config.toml
n_layer = 14
rope_fraction = 0.25
parallel_block = false
init_std_down = 0.0
optimizer = "soap_variant"
lr_mult_o = 0.644
schedule = "wsd"
decay_fraction = 0.707
seq_len = 512
train_tokens = 175100000
steps = 2672
Each number is 500 + 40 x the weight over the matrix's rms, rounded and kept within 0 to 999. Layers, rows and columns count from 0. Numbers have three digits each.

# layer 11 MLP up, 640x128, rms 0.135, rows 151-172, columns 64-127
583463494490454500473476489540535470529523598413574470550523494503435496442424517434451445566489432440512501545424532540496508512566491552525515458489536430449550439513495550405474487497452436
479504473485520495454532476551506577455502507462460495506464502498451575513576567523503491532451423436483556512469488451503528458548519497580518531513584482576517421452458508543516550492466469
542541451414563507495590503467449520451479521497535496546549488468524507494463588522501530570466462471530510440506539452494543472539544504528413465525500549444512505552560520442465475514481511
435510549452529494467532539565564488486453492487522489461525503595487466550511598492511504461467569537471411422418452555522487545473514497506468524601539481514492566523543446490475473479572548
589418540503478526443524532507553463456570444511541537420576480478465476505548492446468540512559545476385533530493547608585452568474542510420468474417500554565500586513466494514580502501388552
438503485555452504502456517494517560537497508579527497442472445507527468555469511534533595551597496419503486553510564482498460467506460509506530482588539480575469565503490468551417545508481472
507640475456571418449496466444535507483442553560535509542486462499500511518442477512491472517450441478517539523485457530529483464516492499508541524493473455490479472482438512499450487415507507
514478498476508569512534517492437520476508548468496548504514457482514534557564562507465542581467455499499466496515501498536512523510430497461491576472433478506506529519505496513609524526516531
550557456461476447515505541452491396494528471547451422489500522482529529440492529497524430537514511508502484453526460568525550491518553519540519535479526492482488521541499486494492523524510509
530421528519505501482535558505514487475433493457553515497532555492582503475519575499545580448474444510537474475557535474548503491469507533515512480496481514525474530568498473516498640544427427
504499605524542503492487518476487453545478485497493488465467578509508518569494581548534500491502469540468483506494527623436473544566470474477423535425498463518529494470411524496478497408456519
480483503532473510503534444513425522449491445496550453537536491468539473462492499565394470484459504492491474507561529542468496486449543489486401539556525520521508568462531492507583494449456494
544476515499533447509545457539541480509433473488460541482534413570445523506526542480530519500507552475539484462555485519528602499518514506586526456567469446497517514473541508538536503478490464
546499542552441561519471586549596525496524498513514435464525492522493419492479485536487512409451561495437404523504424540495526491489484484476504506541446487505600506507402531464497536539475532
499588507438506533500474484544478481516463466471537471469543495519628496493461555501569474361473535445505570487487574489457462451472496503446508442552506412489485515541505466520499519514470554
515410520588422510483490462493474510497483418463553556483526539501508509394522577567499489525443485537504488514502559475437458483501465613566566542554526513573591502480516548546485521485484599
439510533496510468487499485498531464497512484513546520523460469488510504507519546446516514505387506494527385560484505573506433535551468446566545480423483509501507518509442537466500419517578494
426512530464488599503438458501537511488575548505554508520550531557510481523429536397405455519471515484498480503524487483486501500540459465451471535558505506476514450536497530464463497450522489
543466550494483505451548520490530488505522455487488444482504436515486482513476560449530540567578511469512505506537478538485532521497431570420444553532542434485544447489507616545530490464444552
422512478428474530477516543505505490526567487502498538531438527483543433506505512481486518470434539503430500483389443510487573551500467517425474475529572460514545526546488472490499547522482526
508516590396462499460507582480493495488519557483569519546497481512464475495525510534500518511597508406406461506529527539496476528471467447498457502509425581474532456477420505437431456418486533
535514516517444376504485488538539546451418486430504444460498490541477600498525565482482493487439506468551602490495464506554500481482424541481567496460481510525491492512411502493527433526468426
# layer 11 MLP down (transposed), 640x128, rms 0.148, rows 151-171, columns 64-127
495516526460501530437502577591472405602552515535487499495438532524505453469512517508502497464589550537471495507500446591449381533478518522454501478508604570508561629491542491529462516491436527
526499497543502531476489592532568478533529498483538509455541531538539556499560507558516496480418494536442477524455568526496541493483544511477454571525495473426593488482452531505416477563568535
487583496487511460498449505539586506483577572570503491532523476525486499496521466543458478519512459406398478536482492514464503535557490499467446496478529497539446457556500511539439501522517445
481500509606482528484509447541551558443508520550514512420480535464496521449485516450499470449574535530497442519519490503481568480520517422499533488469459529473483571429491552566434558541478497
575590478520505534447497519513532453477532509505531466494442452497460530498523566555501487531527512479553434530521536568506455567459497555450568465497529563491503527475468504412510595536507463
463464454516494474476469504515508517483574480498505534525501468572439508553575520477460571479447562493492508486479511452535439480480524464461503496539519556447499416531534617406528535494503428
521483498487511514519536514554527536527508504518505465492474530507565526563482488499441522493401546510490401388502478465494455480451430494488527491526517471435481470447490506530429522501564543
486449542527500497493529542474519493543514533435444504384513578440477489453492523475484519512562499519439531532438397497496462449512474554551501517516488572467541473483490601524477541514518523
512441527522449494482528481521481537505447521469528562596524464470503509536519470464460506458456511437495418487529521500461462473523475507467465493506440560508514471436559472498518510450478480
447478539473493530526508521507568540527491509437533590528544497472466494536449502499514496549471535474466473535483450494518507505507502407556476539465511503466415528534430456548474462459465529
487549467473529431540472522479539543560521538513567437533498573539505459540557510539546507545457517524576536538437520518479539427493409491471495471446461518500476512531524549465499499524534472
507491546518574493513472465483454499482502517473488509587506553518485514509506451480467524543516563548481480520500543598536545489436477411494498485465494512543546515456520476510512557543521458
503458560475475506458496528406514473447473476513507481506442483518522533462591504488440568585506415538554549507537504439530503469516519465423486529443478500451530448532576520507464487504537489
487580433455470499515509506464488476533574494471556491513408319491554460469482508483516533503552445438530571463425563483524552491502421500476417510539465433475494514507585521523443510472563509
543561495488475448509527509473455509511527512468476530454576504453483528528505467413566468480502472445433469479554436453478437520420460514514495478520516481484493492469458459527545480567461513
471501517476460532532516528427487471478458577470442574482554546479513484546464563491498452543427506544531515529530528483543431510495556609517513450497477499499512498537564530495498412504486499
471551499552486422497532525469539554450503421485457483468568615517556448511472497470501517507608498518506503498493565512458520431495518569449469484465420563491508548447510469467505542458491595
574504463467502481470515590555531503499558545556514492458475451456514417470481458471541515439547513450527494520485505505487493504460566516497426498527432520504418570449481468544387498449490504
507557475412535446522572484480473569554504426465489498534564533581504464473503491438491420469495554520457414541539507503490532488477489508482519496432485483438541505540547502544534465514472476
442443535492582517526469487464491495419542516490550524468524466484482528515453514474505477558567509479599507454591540533468487490557537514482500543495409429522522556490439560563470494558476520
528446508480456558496537536474529479525506428537482481490459520487456577492487573498446479539478492446521521518475419460484528488511506494554498436514467488483556507448471511486479505458526462